Each number is 500 + 25 x the weight over its row's rms, rounded and kept within 0 to 999. Layers, rows and columns count from 0. Numbers have three digits each. The size before them is the row's rms in percent of the matrix's.

# layer 2 MLP up, 1344x512, rms 0.0525, rows 405-476, columns 0-63
095:510496502514471486530511519486489514510484482510547495492482508514479542488493537477488469507482499526492524486479505511541517489506526535464488534524531521522530517534437491512467544520534491
102:523480542500503512535471467466486476510448514515535449474503482508499488496496522475486497487469505464498519527462465495485460510486537488526500516491487492538520542544485546503485539488531499
101:506486551519529526499482484457504533451519532468499488490555504513524504498486489512507451500525485462492467502491500499501469485520506537497501470522495471476500511527443505495507473491512488
098:534479459447470501479499463496500560532495515481487499462512493497485524539478481503513564500539488503560537497478486490497506489464530522553499531499514536542498499495546499462505493519507511
093:492472516480421494502507527471490497517502485451535499457545493499516514487505503519511521553496484519512514523494489522510496533513534509509503526527500473485472520466489504490475473502521489
095:519531497487544495463506513499511481484507503500514506495503510495490502495494517524499513465470484509485500497472449489502525531530478514490468480499462512485507490532481540511489470480490463
108:561563499514497533514475478496480489497463506481553466463523509466502458500481499469493508486574472469506516450516524480503529493488499530536430506483524519485473453477523522483522473501514529
103:506540543560468508520509472479519534491497477454524481510517507491543509522486497562482467485527472496486535492509470512482518494549493516529525474490474522474494468509482472503445496460497473
090:475498523523514524542480520478504528504494462472490495544483495489479496484508509469514457504500522491499475456479513486515489503497485499514504495471537493485518512529509477491544486479479483
098:484495526504516496507541507529507535432495516498510516475510476503512501538479531511470516486536521546478481503423541461507476518451519493498551457490520489495520484499496519520498506514512522
103:493484479515504496493508502450495485499518548507469496468520495501504485459489533535541499513517515528510506509561519504531447536520503505475502506504543506517518514447507501514489534474498539
098:464488486500545489523514476521489541487547476486502488539449454483486510507504494448507498524512493456507533522518489519553485458485495485502499467518481518509517531444503521489449515516498477
106:468498430442493470542503496541521489456468458450527514499446497524509478519523477504482500512474508529487492470487467540515500502517525481530440498512516529526498520517545526492500484462489481
099:475513461496496549528532521484473485508487480498506494486487479479514493469501526502474466533486457488462540489493510545551504522496462537497492508499535513560509456503508512535504524529458506
076:493509530469513489458508491484515497521542491487487487519492484518546517513530475530504491494484500478462483507516489525503505504523525492480529476535530530507505524488478504477510460498505503
107:503479516549502478465497497499487467513507501491498498439446539521501529488502488479511520572489502468504511468505509493506488466508534505473500549508489525457492528507528531532534506477452499
093:472520448522552514510497482490466512524513531498496524518501582510468490526489490463501499493539519459531495524553449477471495520488490500488506478514534513494465477479546507497521469493503525
097:487481461518493518470539534527487497483489518529471463505510527507523530497508501505439480515546517481523499531433480495483477450499484511539478479456536524523497529485510470443445490527476488
101:482477461494514563523481484560468460459530464442472523501454505482492529492499469469489481534485491491457526486483495492477511512519523485477536524492495515507535488442465508489481508502472468
099:495470507478528481494495538474514499478528514474484539471499497512508526500511473494499518494496496457443519513514524490519522524476494540497515500501474465456519523513470510501529488500537480
097:449511500502518491529518501470494473511482490484538513520477499521454483497493531495526496499481461476525474497506489464490485485524499562501492523480537467473511515526493510532562528506488497
107:473461499497564514464512491505548489503472529497503541508531470464566479513517474523477503480506542501518494519517508524471473461550518477509476511478511468468497525442492504503463504482500527
106:437517480508469527509474487502461489515504463467480519498496556527472490451515489524525531521511516478487522466476502505453491516537495488481468501482500506485477516494454524515491450504528521
099:515552502537464519540530504476471463494482492507472507512503474507508502494543511499491466519478511488467459526461464472486493468483512501505484489479500510495503509528494514514468481501502500
097:539480488471498496511502470518445510502493496503530504546512533489527488485456473523481531478499503463505496492477530520487529488525535515522501487519484475525506497500534500502478522516463508
104:532514540538522484541501492479499475518490481489480497492494494490503451493481540517508529521505486505535465507501513504473532453520467504499483490483477480472503485492487519484521517529493514
106:530478490526496494498490490517446486481500500476534482481524497514507459552541513517453461504525516515496488533452553469483551486488508457496515497522453472484501551482503473517483524531544517
079:468469478498494517471519508508513507495541545470500530477435488530506510495538461498483550453517479480467508521541473517512477501483478495493551500519449542489490457548451492485499492508485508
106:524518488532493510471467524486502537501490500500504503543474458556470481448493482472481519425519538522520473463494439535511471474513555488489490483459498463514489499563482497501515522514477522
105:495472478517520549499466509474522497506507535461463480500483514530492502530487464541489479493494512511513513518439540495520495511509451480515475539486495460497491484485492496469499454514492489
088:513539529478535534460481472515518500520502478472480499495531528519516508529501505477499468502475492516482477555541543532479474494477484477461548494516474532492502463522470505475518464474509496
098:516467499491500488502474505542495528498542544501481540495489478527467519508541502462505539541494496461521497495477499521469487490498524485501482523482563541551477494517507483493535503568489472
095:492525472544484489499505444527500495493544502489487477528515544529506526496528494488525506501506488455468538465531523473509480516548487494512503532474464519489504496503486514483508504489490466
098:464516503507487504519478530468533494462509483525501516560494528491501488465492528467505472551519498543480515496414478444470475491525510444472452496479500502495495494541487480494548496500500518
096:510461472479503500467456519509485480492447504496469545480513513498494471515549501518461498496487549525497503467474490484503512527512491482492506495496504483482504492535484528490493460480498468
101:487522521485477519541477467548496549520504545510503573480510503480526510502544501496531500533485494517487471452537559500507536483534488489458461472480453500458497466519502511514520495467523502
099:474530479487460497513548506512503493495497518538513488505484482492518476516551493477520475491491490480473529524444513509498456528549504482480496493517519546501486534490447475498554488526492489
113:493529519531490500516521497561469507502490452473459544510546508487512473503538497481519490458504465503559539489512490514498498492485493543488473466543498558461463503432479484464512495497521481
084:540458468526507519470527513475527555487466493491506522542492487519503496531527511470514520543492497455482452500486498496496520431518505504497526525484501474521482530524479487509527461480496511
106:459482523467446527504491478502529526531503497483497482542456517506500466521488471495477517487467529492496515491567475538499557478496496486510516451508437501543503471500467511489525503520492443
092:480489504524528507506540465496474487549460465507503482468533460512459518502513533524464496517540449520474504493561509508502530516536525485462496512537503491553488506483496474503499478487481529
101:531479517516515532528503486494508515510499485494475484513497490471477483492539492498512522513496532444467466519488501531475494501434487541532541513477494535509431547506509512465533493485516504
103:524494513499506507450540510538518511520473521515502491527484517457511524466499469516527505493500510494549520495466492511521495478526530489527476535498510522537527491461498532503545440464485522
103:523435518503498474533530500490468511487537514523479492488459519507503493561482518451522497518494516509464535504459488474481485502485478536494465553499517521519494517506494533458498506478507535
108:555442514513525517488527499511453520458463495468477504517540499559523552499504510477500488435485526473486499512519476541503484464511515479495456527496557489498497495531510511508546465476499505
109:467450527512493479470510507478531517504463506496505499547486537513510493483476501480460459477500474458489493477480483471491475527494551518511511479521490516477510479496469477454489490525508480
090:462492533492470525485494495528493492436486528516462497527489493471500491577451462457521507503510507519529535472472516484504515504470479454515511569513483513522538488541498471528528476442506487
096:479465484440491489532498465478496467510549502515523479435536496496532484477483501456530517474519482558495465512468483486540499513506521512505520499488500500480463471489473531509505477503477500
094:505482496515519531544518492476505539507495491529465505497493495524483482470475491480502498544505475550529520506460500553513516457494488505483524535464528466542497512511521472484531504506473450
106:519525475436498490496502527475493511520523544546516484477463473551499476517496483490470513503485480488541519506518476480527493478495527499493486512466475518515494462531510493529510501494517481
113:507507447524453491502530500469505508521529522499499516496444488502499486480495500500485494506485469496549498480577493516519479485465502493455485475493496510518498536513521513479513539516487504
084:498537510474509479520484506503504540520488460507480479508501488524475453497488492520488529512530501512508502512468490516487518498536527522512483529523492521495521533476489478512517449418518489
102:507530613524456505491513502452484521464484464506438499451515543492502506494515509504532475554505497459531494484458471527498533531470488493472525545532529510492483487517468519512502488489498503
104:490534538514519477513480505502535526499540480495493482513481505538463483475491492540468443489499526500492520502515507510441516470502585480490479500497533465502490530490555506496500516505497499
069:505545515511467523483520498523516529496489493501564484494511488519505501496486485500485499465508535472422486503499495532565524477470509474543533519497426509478529484582476508493529490499488477
089:499528496491505508539490503474514493532467552466550531492492522548518486552500519456479525505520494498487462534479497468516518520481516555457480484521518504528457495492510515496505521509510492
105:463491512490479495521505498469453518497490480501521536516479510477518490535532506486478490523466516492452548444474512479490511480495516510442496509486501474506507494506475512550444511495512499
109:448518507469477495474510493475482473474489464493500484528536495555565520525455518504481498518507480495514495473531502497491505479488535509468507453481479493449502458491486490486465490488466523
095:480502443512448469480528504508490482502538463500472458553494479563486450474500538505510455458538455500522474480466461525508488518526491498524507465517507518491498451516541487534535478543480490
114:482530482492524473519503491525481506523523525483530478477502493506500513502503504498485494537504498542501521519533563466499483511465519530499468491500492506490515507534511491513483484505521562
106:509495531488493533510505505532495503500501543538475534542549478514459475515512509463452526505512559514536575513478471489487489498525540507452464499452457483491522500516507482538501522531475487
104:524485509531481484472509495480520489475475499504529493456485533543524492524537514498512499518548518498539513504480531508471530476485496509480505519510493528560503510536507526487522523492463544
095:520526463519482491508519518503524487476515488490481445522508501495525475514514550534441527505477516474509485468442497507499469507544508538470492505479479468511472459458486503482471489526449501
102:483482517520526478479492525517562497494485522482493487471593479527479555504474507483504475501442475491471543478506535534501484483516484507517518514498467485517486476470474490459468493470514513
101:511515530512478502476493545505493547466506488502515494482541494549504522478499529478532516489477486488573495492472534468502502481473552508514512461515529499510492523476528504510503476494527499
109:481470492508470513438517493518523516479491475481517480522515509507478516461508506555497481551495496494512541495500514504485495521492489477532538516499474504510463479505505535500486505498545512
100:476486473421492483476527489535525528460469494497490509496535485475453517512510492453483502491530464539527473480444493544498534526477546509494486559519510524550479513543528519520539472525529519
095:485528538517514455462470554484500552513476494475514472473519539512485499516482485522493487503469520507515507494456526438486472476525525431528505543541521504489491477501468532490528496497493500
103:511510558543504478502505499488492548513493513419485464509528519519510468457542530486505522484506508505498493493468473506495516528511522471510507541523465508518491527504477516446467492471468475
099:491485492487493502502573460484520509516422472473504510485483488491507448500517461523482499512504520460490532489479512443511524533473484531497472532480500482488507520520490483525494513527541501
092:488496523497493530500481528500519524512492487505538489505484529510508481471504502525490469491482504456501498524461504464535494518491531513498444493504476471484527539496549463480490542558541552
086:558491530510473454518494497542548450546514461455454492502528497563495477493535526448480523504494525511494475447458497493499472492477487487508493477474511527466507491504498453529455504523516485
# layer 2 MLP down (transposed), 1344x512, rms 0.0133, rows 405-475, columns 0-63
098:526554570544483504499469488440481500514538513546450525526498503469513533497511548503509518509538514483531512489507531496506483486500510539474505500501507436520497494451526497509515526526523520
099:532488452514459491474501502480474552529474473513463511503465486473554530529478509469506497469542534507497527503495506514496477506527489514503504516481503548525514508508471501489516498467509512
104:475525495500478462485492464526492472521487501505510559496485474526497501481520528527497511510503535495506473503516470496477510502465499474550452495511491476479471483521537506531471528488482531
099:482547479518517479505518513477504496475488476513489510487475491525505466501538503469493506500495506508470526507471486490510462514508507507437503477517462472487509532462471506570471480496520510
098:504493527456543508533513504480521496456517527513486508504481500487521479492511529556526519498521501508515506485468485508503464529529513537497567487474498480537488506445505455524516537514499539
099:508511500453485497510540502519482465459492489505492496477512510525492536500530481527467492536527496483489534546476518468533467503497522484470507463508500511486542538481487518436560541503479455
107:495459512536543505480479497492520496499522506486448494499442450479524496495481501537494493500462516487495471480510496495536500462502530505465539509518470512531481509515505515457460496546495508
101:457478487513524494451478475539509509472524510529478514520485512526506529447490502481524513516490492526478502551500497521524508539463479525503472520529464463527518523479530490509548508495485511
091:580506543510523486484476474488492544507490526537521511501478496513567498483458495467511499519482503470522515516519517521473489519423523520484522491453463477501501501536491520512471497502495501
104:533528491524501484497477485536523457506520471485474450530497486478517517485491493484526498502517522507501497469509493491539479499501441531509466515528448550510485489517479473524508482488500462
098:480521503498482464504485518512483508467519464532497549482474538509475506498498512445475513495516522493514496499443486484445521462492494464498494502494483474503484513555527483447526460467495470
094:471461462450569493499497556480518484523485510498503545538503491520475510520495479504521478506493525512524521525483515503472537508549530526437524497527514464489459468523473511500523497500513534
103:488489497521496540532453493494503456493530475515468510524511504476512538484507511503558500508526453477527519539534552485479467480480452490542516480498484503450539469511482516487473554519548502
100:492546533486519451469485485554513459505530495502478521510493547480479538527520513510534518504494565542501507459500484506486496489524548497501486454540495496460471568476491515484513481467521482
085:499534522535504503539491488503467494540505468469508477441544504510498512495552498534489499499489533483506477452483505469499472496497486503503510530533444512492523493500515494511518537519503498
098:535521543487464496517498458476510510487472516501538515496509492479506512473508501549426503476488505486533492512481513504499511475494496507552549466454494470499492510453495468495517497552516470
090:493481561522506514467495528485500514488478486504519511512462477456503525489520496520482442504450485536501492467504485512517499498488478515535519519519452516487510497483470515494490523479494486
095:510472537503469499512506468487486486527481501512521487468515482496491463485499462504586509505460514493534487448529485509494524499497512485462536533510515480512514500485464516565490469473474475
098:511534568515524460466474519459469493495481517513516474505538485524495453531501519511535500477482485520541470493510508466523501491512513496465504470507519507520489550523545516492526480506485490
092:492512496501468517547536506479497501498499500505475476519461514506466515513481501499536455513489499524494514496522502504486470494505510501505512503531489510551480519452529513536494533512495507
098:507473496504494499463512485472530530511475464480462459488521499449513506485481468494498464483510505502458502483506500493516514502453529521484472508531471463528495522462499490535493503526503477
106:527512521536492506515499490489523511518477472498511514445494546486494488503502491464537518554487474486505487483485526476532537482521502519519571518523531503530511445540523464456529509481495499
098:533513507496537450506559511563532497500514518506531480483512433477477528535490521489443531505480455534496494484457470519498461511487522515532514500512487508491473509508538517504513487530473498
105:530507461476463460488528546503500490506508449502466495497470526542496534481479523469495534502462507516519496460534491549501513504506505523495507532530512509491525517469499500469524449497471471
097:510535503499520518490540518514476486551522499500468510541492453505512505496537451496440494501445474514522500489480493499481542514498464494491500467513484531533522473508499479499473526492496521
102:495506467502553503475547527524482543493504509482545504491484461533511520531531474518473471510536488500496508513482463521516474503499533518509513490483503497541532466566516513499480523475505501
104:465545544452515482492522473488518532501522547518474544497483518459511543456510549506494503485439575478491522489509470513507475513490459518477484514474554537504553522489508508487479490488506452
089:480494515547484476479494489518512499490472453483478511488488505500532478533535514523474423496504503504521481469516524540493489447468478511508488504468539456505525506506504500522511503507566470
105:474509491480495507542514488500513490530471523521468494528504551493527553545538534541472517481524497505489551486491511445498530520515483491482500484516503516482500523422513498521503459516492545
103:518508497498462477496506483510471513493502511519523522487470488480485530512522540499501503491461507490491562534532498519471498505515492541484501471503494509494516499516540509530451537490509502
090:497486516486539479515543484515524503474501503472503493533501499535494465506451477515521505506503481471498505474494484515481531480500508497522522461529519520510479554496556456462478505504522513
091:493463472547503470477492487471520486483479494470485518477518457489507560545488521524514487512483495491455516452497479446522470488536513501510473481531458500513489525500459478495443482488496510
100:469495530489499474490502524454500524516466509516503499440498498495537489478531516518499468478497483478504485506489495525510509489506459493484479485511584461496500496518496504494491499529486509
094:538473449482533488473497488504474526496483477490515519523516487476501519504487452515489534518514475442506480491480482551470471491481500532501530510505483531566490482508483505504461500482499463
093:503500533483511514501494516491499506550505507459479464460494484499522534530472503461519499553504505486499494530493505481511449475511492492489483493488491531493502509526476497518479517435528536
095:500473487494501474472530520498504525517525544505458470501498511478514503501454492492513521492503458524466532536551456472537539503501506478485493534511519457546506490524502514475493490517490486
093:522458497504540530500527499497538505548500467481503491538508549509519515485510497559517466520496438491504473521521505510482505495511490500494459495459463516495501473521488485478518497463506509
100:505491511518491511480486510473512525518493526473547448473450523506518515497485517464490531499522497533435512537500482504483496506456513472518497555496510518499565508537434520521484495487520465
086:437522468532514459506463473486469508515524493491514503503507523468539461502481503493490510482475501532504496492482503496512504500425485468493498490485458504511542513497525528487499486486526502
102:498507512515543487494504498504487503488485510508497489483521461501464479476548524510489472480541495518496497516495478483480480547500533512490543522530561563460487522527486508478491450482485535
088:512502525493471488461487505502522505484502559496487496482476512528488482496466488480486450474515496510494460451505514525461454493474510505491499483445535478484515552557512483504476504501567479
097:505468515487535499453472507507496462494521468521527541524564500486514503527455529492481506513518488532497512478538481504528490509510526469485493508502481451519529482471475484492479481465488510
102:493502515511482476513523538506520492524495444508525489474480466488504504501527505491505515452527459507523585486495525454487528474506538491473502472502487565505524478544494474483498461482462520
100:509534527506475488484517521530539526454499493449508505500485512527509528511473491489491497474494476464481454490527490538510467534520526477472546504463544517513527528486489481499465497501522511
097:468559503490527491500515512512539477514501499533547521510487486456481490514547467471485500534531486517474531494422508484511510565467467522484509481510432500518534455495522460559501500499490494
104:507525474510446480514476482469534498520482492526469475482543470486499461499522501516527498513516527526488475479521566540532491477524520473487505544497505519504511514502526496487466507488492504
090:527518517529471492443527519503489511516510485513535537485483489469497541524511524510517569483519518515480492519524510477452489484497488526513468490460528473496484470506469463457491499583522508
104:493519479547470500529507490454445493502466495529480541510512553508457506521508485547460486490465579504500525498490491523470536469510485494510494494490471484514511486472474493487516509506477472
096:506492500496531468502507525493495490478494487490476559478491499512526486514490504505533486501467530491464491441560485490482482482499557526464480452486507500525517492509441507495502532487500506
103:511496548492438533507529518517489495486450455474478535471493508452515471500537460483499514538501519534459473497532487511488497512489507514546471486539517522497492491512532546485498469479504522
130:533507492527526508481490484545466483494520517522436485511493529477477506500504550468493515552483504490508529497549486491491491546529509497514522495498447508476482489475532464536511522535475537
086:480496512510435515489517513492459505534487534469508475447496464526526515507500523499497463518475467502500470513508482471517481560447512482526503513476515525528520520513499541498485512492491496
108:505477519481533508489539474527501515488496531500506502527551487540500468512488459497483534482505482512492462542522516458488464518529544527490506494514442525556566530499530522465523500520514450
106:470520482501492497505516528500517495468492492503542507520506510505494483507509550515509507494517487515494495477511534497514459471475504518536518537520482491477489483522498474525469491476487512
071:551536508545509503485469491513465482523496526481474442514467476512456503485499488541494501558492503506527500525488508541573541503478460462538495477509512488504541509522523499538524514532497501
088:522477519448500470476502498475483491465510473541472455519521499482497495448487510556463484433496544500515525494505516499502500507516509492493498483484486491463525520492502486458492454502530518
099:498460487464503508523500515539526469495519460478465484464480498503498519517485461525494503450488508530533488485498523501482507518491513476498503412501514506504479527464534496450485471516485533
100:526493525515493532541510511508489525539505489506519535509525535517501468532501486440489513503528533497489449477547537511492511486539451487506495505488505526487503528472488493497473521509469440
092:549479464530466491501512513496523525494496495456495537468495498484531551539468506473517507504483514534453475540495541457515485522482490520496473498494465475526504501491460479504500519487499526
105:513461498507511493456465520471520498491503470470499514527470506476510474495500496495514507483515507495478477457498476521519528487498480473531511502505508520502515535502497500504467505518492465
105:479472497547488502538533516484509501470498507474514489484468502521495476443535526499578465515501499508485487483518500514522498527496468516550515504528505502504476513506496500465495484476499505
101:467513503472534494502527495495529483530555489485498522515517489469488501507508469538496482505453529500468509513497492508526468491537483541487484486470504502510520517518457494526459482504500450
103:441554528470482496491485483464480466484503484452490516507534518511535532491497509472506508479502485528448497499486513500478529538504542460569516502495490492521488551536499525518546513520541507
096:508498542504450506511455484507432535529519527497538513503447474477522493466527490528498507470537504509532507515524491482450517474547476473508541451518533496468497543540507504478511505517492483
103:516474515494541440522544510439512467508490500501507541505458501490494470500464481503479513498552497473500504478486467567536484562501485493484492510496519541489482478509505489478502494522472512
101:499506477493531513554503540477502428508520558517512528527521517514490488495504528474467559498488520509518508485526468451528510510513529501481470500526459454467528511553508496501484463454480486
099:492514552542498511477492493484510507474486487509469472517486482520517452507469535515503524510476527511506477544532516450495474511525496498544495477476469529489506504430512464497502502501475477
087:486467521498518484517521483507535461510502550505460528495487505496475511515502517466513561515481475473481515512465484460522482516474503553509505441498473506477460506458476480511491484532544505
104:475479489449526454482471476487445482507478506539524500460487521461484505492491507512503484509493533520497500485475479522494502466458499516478447495458517445491520470485531458530490515511509510
098:494455475556507470546509487460515525536529548525502489469491522482511520486517476517492494481545510537505484503519497552494497503519508507528488532491467530486463476464554500503530500477495501
097:544474506519527495520524506483458492511525555464503495513527473456516546508523532491514530521467501535512485519501506526484505465485502502491499524485517515499450481469491504514452489468537488
# layer 2 MLP gate, 1344x512, rms 0.0505, rows 406-476, columns 0-63
102:523476446532509538487489508534523492506504537514506479449457473524529516499509482466553471471497561475527542563517495508462515534502477491482457513516511506546533463478487523532467555468490519
109:496496452511497488491541516488467510501516498479527505480461511472493480435491532480519515534525542514533511472515528491528480483499502522513477518551481503508521467490504515486484510504494503
100:502461502473510492517511514518538501488486520477512531533554545487522473503546517556519490484499500521504506505485479484508473453492513505540532523501523530469494477492509509500496487526498473
100:512522476535484469510554487500485458502491507538505514481441487491536493512480458543479495494495529492448484478479504498506508454493461484515508470456475506537472508565487478522488519489506487
093:507504482505499496481466545501494482462507483512512540536539518535504507475495484484502496567498471519468528549540531485487447480485514454500525474483468499480502500519484528478467549462481486
098:513496540479465525519475492489480502505497443493538512533478518502531483525460463483478479517542482470532512480503442467507471505549517554488455523493510488490481466493483508493533495506553534
099:517523518483461500505476476486496466476514528505479506479483480534482478486520563469482470502472469512494485463518552450484465502513496538507474519490480497477515551443538542473535481455509492
087:508499525513486540452484497532493495476469529510505482527490481501489443526481523473482494525496515518502503490455528559461528523489522505489463509454482509485493531501516468506477484476517518
109:534524501465490494497494485519526528517486465470475476522495511486494498500473496455501485521491507491501516508514439470536521528529475554506461512532487521491500467508478481527559486527484482
103:503448466513480524488499496519529483493529492484486497518480490489504448537449530495496534476501535480508494482486478455521509476498535484471503485470504520513511517518477533492496515444510487
103:547473568513506476514469520503501485496491513514499507467490523532519485502518451498473504502529515481493479529473537505514540511461494537465539513480510521522520519461521475478507494499483505
094:503488517494511482487518502517469528502510489486525487449515500502506497473479538456488533543491532538508536521503502484544469469478494511481531469471471494481519530526497497519531473475488463
097:497494536463502515484541479519503514466501500493434494502475511505500489521469517485525503529526479558538507452544526486496527471501488485489503480548522511454441533508488546461511480486514473
083:494552489539499454521485509535496489512487507469494477486538501492468547467543512500557551494516540482512493492444510459501492558466483545456508517497489505475505476508508479508489525524446474
107:501512466490504515466509490491523477512508494488488534512503507485501493526464553505499512468516508480482476447554502488498541483474442488511481508482474501502459492485461475497483485501527488
094:487474505535515482510468473467461463483530543479529475491472527505505503470433450526537490496525471494519486525476492538465470488521472543489493450531533526523501490456515543513499519514463521
092:508502509553518482498516575519499513473526492472499560529506529512495505508486531545452525500514499489547527535456497495548514528459485494496526459503489496485504509498483527505467479504522512
100:504505485472552489452480511493508548510504505523449501507470456480478505521483522505493493462465485496454494502511502538542455446490498511485540516528520472482484491473489483528499541489529522
102:520479492524500445499517547458513496496462509490489533490520462510509524504492475550521518482510512441496506483457483542513488518481519497496465485494503468490482474516515527517493518504537479
101:504540411515520501519520512523473513539521508477531519502538527522488510515524525504468561514500469468491472517463508456504481463526459496474522485495488454564481456488481522508501491476510479
102:466502475490494513494467450518494484502522479470522485466532502515501531473480464521540509477436501516491560510513467487492522496468513501503473505549497517501479498476496468499498521478539503
095:481548510523503505525503487495486513528531494454491510522453485532481491461474506496505517527487489490490535470459533543485515466459496465503461486489557492515527526487482472481487529492526508
103:452467508498536522510498442565470531515495485512503505497470515515493507484495490510493488515523458511522467477435521461500511454492522471466512515488465471480488483517527495487505533546531501
098:508485475514518505531481518488496538509444526489472502504494530511486550479539490521514495505492518536496474509499536488503493511491498488510511465501490543448484501484540485515455470550497479
104:479483536529489507498467460511536478489477518471499507527481512495514498528489474481482509464471539543453523486530473437433498519487487482504498538479453529479503533514507535441494542492489523
098:504519517523517460493436510546518465463492478521511463530517461522528535514511493490509523506509486489468532487477483520489519490528479507530430513527471462494471462478498520541515500486533534
091:503444479490525524513538526473537505523540537535490508455455480521521521488494449506496519491497513462488520495543494539499475504513472521491493502511445548464463514498471539449495447488507481
104:498513463474519501528499521522499527543524484493542511465484530526512485509507514482520473517514530475523528516412526471483455530508523502508490537521531525497528483459493526453518475482551485
096:549502465500456510467494478535433513456478484529489490510504479517504515504490497477528523529480503474518523456542491503504483511508530504485482497510493500547504497458493468498465503479509533
095:511512483537509470491505505494466475502534493517525502479504525491495499520514503499517530517521463529493511563471518510483484475516485495495450435491469511489482511468491482515541475484524487
101:542559472468504490532481478524484522464479506457490479525514489520454502475486501536493530506498529475527524473554565479467526507509524474480527475480527525523515469505459500512510488487538458
100:465502495486567565507555489499479466496499419517470482476534462501470500432484492524489474501500498483477522508517509503537482498475485502535493524491529542479489489478499489517535503524520463
096:485508496518499482522499499483563498486478476507520495506458527533525529532483495495461537460528524510478506505515514532513505457495478496545486499511484513489520465534462482466511506530524493
095:526488504479499533493566483496471429509523506545487538510543502510515496466468430493556505521541474521510534519558505511484539502511480480512497495517487512539496491466532504530503499473528486
089:499512516464510513503508512524455475487482496516509525501498457500467524507511522487501485529458505503490483520541449511527491512535498483441493502478486510448449475497495489495481519495546498
098:475476525466521521548512495500453474505477487515468500556528479496494477522477529501475479532501504548518516532434490519505515483504491495483486505496481458500509514482495520542519491487512505
099:515483476468519517526465486513488535508491515492522518487515493521498566483524524507471499525494477509524477531514476493521511493518518529491501513460492499518487506483550495465515503481526526
087:543541502527531492460504464468474534483455515495492509470479465496482526515510490489489516563544516480475490502478486478514500486508488509513492546541474510545503501489514476497514476518519532
104:495525455462453485511492517527514505516505458497527501497496497504482452493496492496468515512480521481491503502505480493535521506503479488537531498457479478489500485510472519521555508528538459
090:485476488499500492488540542443473498497544498489470488489470515466482493511490488492492515517450468505508495474470453516512484503509529490526496506534465511533535512516544535508500509508512524
100:474507480502499507498483487498547481483518533517449512510526516521481496482480502487515467529458467474475480502522460532508507479483500499512542524522466503501481489507465517500475494468505512
106:505506478468477518451453508522473495541508538550519487554468509528522542544515487477529513513526517514495504478535495515477475510500495489489513504520535482517490477482441489518541489499498492
112:502465499550548504510489519504493495509489481484537515475481487506505493502500480546490482483516510437478445525527508512529533484495481469491566527488484485491532525512491498533515466506513531
108:473531488477464509512485491536539501483506503524503506509490437485487492495485537505467468516512494477502479505473517486547504432487532489480521514473540512473561508492522514476518528456528521
102:514506498476486520479501505491496512517501541488453491500542502482484454461474474500508552507447474496541459494523467523489553516502496535488513521468490499465487508513516492465516441521465498
088:493545508484510479480537487515515537482492495515522491502525490523501447473491488485504484473511458483490503512467511489481536461466469514501515551523489546505502534497521514542509466458512524
106:521566478457496463483473530527528468459491511433491498458515496471491485484525466510519501533528481521523450472505539507500484517511558501500534512494506516474474512493507469502487471519473496
098:492467491464514458573521497525485495478510528481477501494474499509498484438469467493444511549503480522502529502490510516512510471507520490498462495503513445547559487528472464492519485472523492
108:490471529528501532528499493539502499514542479519493521501504498494489497487475491471494471508509474524523524440459542534459484498447439496502504537498512494465500480489503524485540478496511487
113:437493544525533518521531506475497554485491494516521536527529486507480500509511478531485542468532496511489460496470504459522514513511480521465479512508527477498495502484467542518495488505533507
086:502489538538514482523454525495488464496506481441495519521549513564526495478453519511442528516499512529479489492498505499531495508499496502502505525492515478483511528490508523536517530457496520
098:491492465513568491515452451536527548499508486557513494526508482516490490451497482464485479440481510498526517500443517489533524492505474549494480540515509506511552505477519496481515509499504497
109:497511556496517525476501504529489497519520522480514491450462511452547491492508477522523508506487483480532473524434477483545525503509506443493472506475473519503483439494467533532514473535516515
073:493479502436499514491476471543479506506523484487501532506518490484474511507518528530453540480501514547524450508498501481444494479486497527487488546527509520461458483442460509466531469504507516
085:559484534508517514481492501446464495517485551461457507479508505464526505458461508487511532490508573483532495442494505509450481489482505464478528527543494461501497460462522531499535510473522520
105:496531490476492536490485489517522487532514507541497476479503509512502497488508546506496485501485528489484560469497522462555522573532485508478483559491445461490523496530533501528502530491505524
105:512533432479442514497507489541450534499464502493515502535501497508502495479515485496497548548502482515529516501484482492466515480528478457472486468499456523503538485488472542493465488526463506
092:506486503529468457531527482504522484539493506530456516514505512524524515502475514501487469527550501519515504473520536472527474489517496503484504459529475504523492499532496439528491557525505553
093:489491504459493527567523543503499472501562491497431491507473452507491516471512476527493489531486502512498487525522552497519531492455521477488504496481490497465480484491477502494491500490509522
108:504498490524489504460478491498525500511516522507503529461479476510474501526457508478472549460511469530456489496483531507469520510522494518489525542482476489481543455502495492502483495536459489
099:506488506469490513498524521485516474555458528473551491533420494533528494475540505510455477465490509541431495509524457515467471493509479505473531490512485495513514476504478501530512460504491515
092:491476518485499491508477497579524503493485481515542524538499474490497470515497539522531484514513494464528535507478497547496474481506516491508512506506544540509510489548499500494498494529561494
106:512480517522498510506524479519475459501510444474487504492569486490477465524484478507507474509491473524500520533496561467517472493485459497511507498483531508500537522502534517475484513517492470
102:499474524522515507495495523572512501528490481493492527506575483509508492507528522541495500506447539474450489490537507500496482434533515494503485504502486510460494498524463515512476466505493500
103:464521473484513518454467497500544536479500478494481482563502437493494509509484543537500498524513491424489501498479515542518510473520499530534523534451493505505527495508465531502479465546490529
101:533452508494497508496484437544503522510442478473524510520501546485474493502500464492493503527460485540503455539468503497487464487453509509528538520514530553493495459531525500493540498461548512
094:482466496506485515516463515487510540460487524474515527495523512503513494509516520513475502510512497513507513518465496487503502504518470476468504506510463490538451520474517571499507452496494556
103:516516474506504509490530526489536478468503511487505493514523480483570469480497482482528524481436495466489518503492518447536509536555508497545521486518461497517516482506517507525488493536486489
090:498501490448526512497503513500463524504492482458515492545488479499548532490498497520508494460533481538495475457476514494491501496487526548536483490481523478496491502507475535514502504524516543
093:510524470503541566505470474565527512460454494466461443504494462508476495504468491535486493493506523513493523483499480534525544531490517500504506532498495518542505456513499534527507499524497491
087:499478449545463525484564488514480507539480483527499461509518522525450444517499504517461471473471537490537501546486503513468509479473482486490516516511519520535485512465507480528468544516472528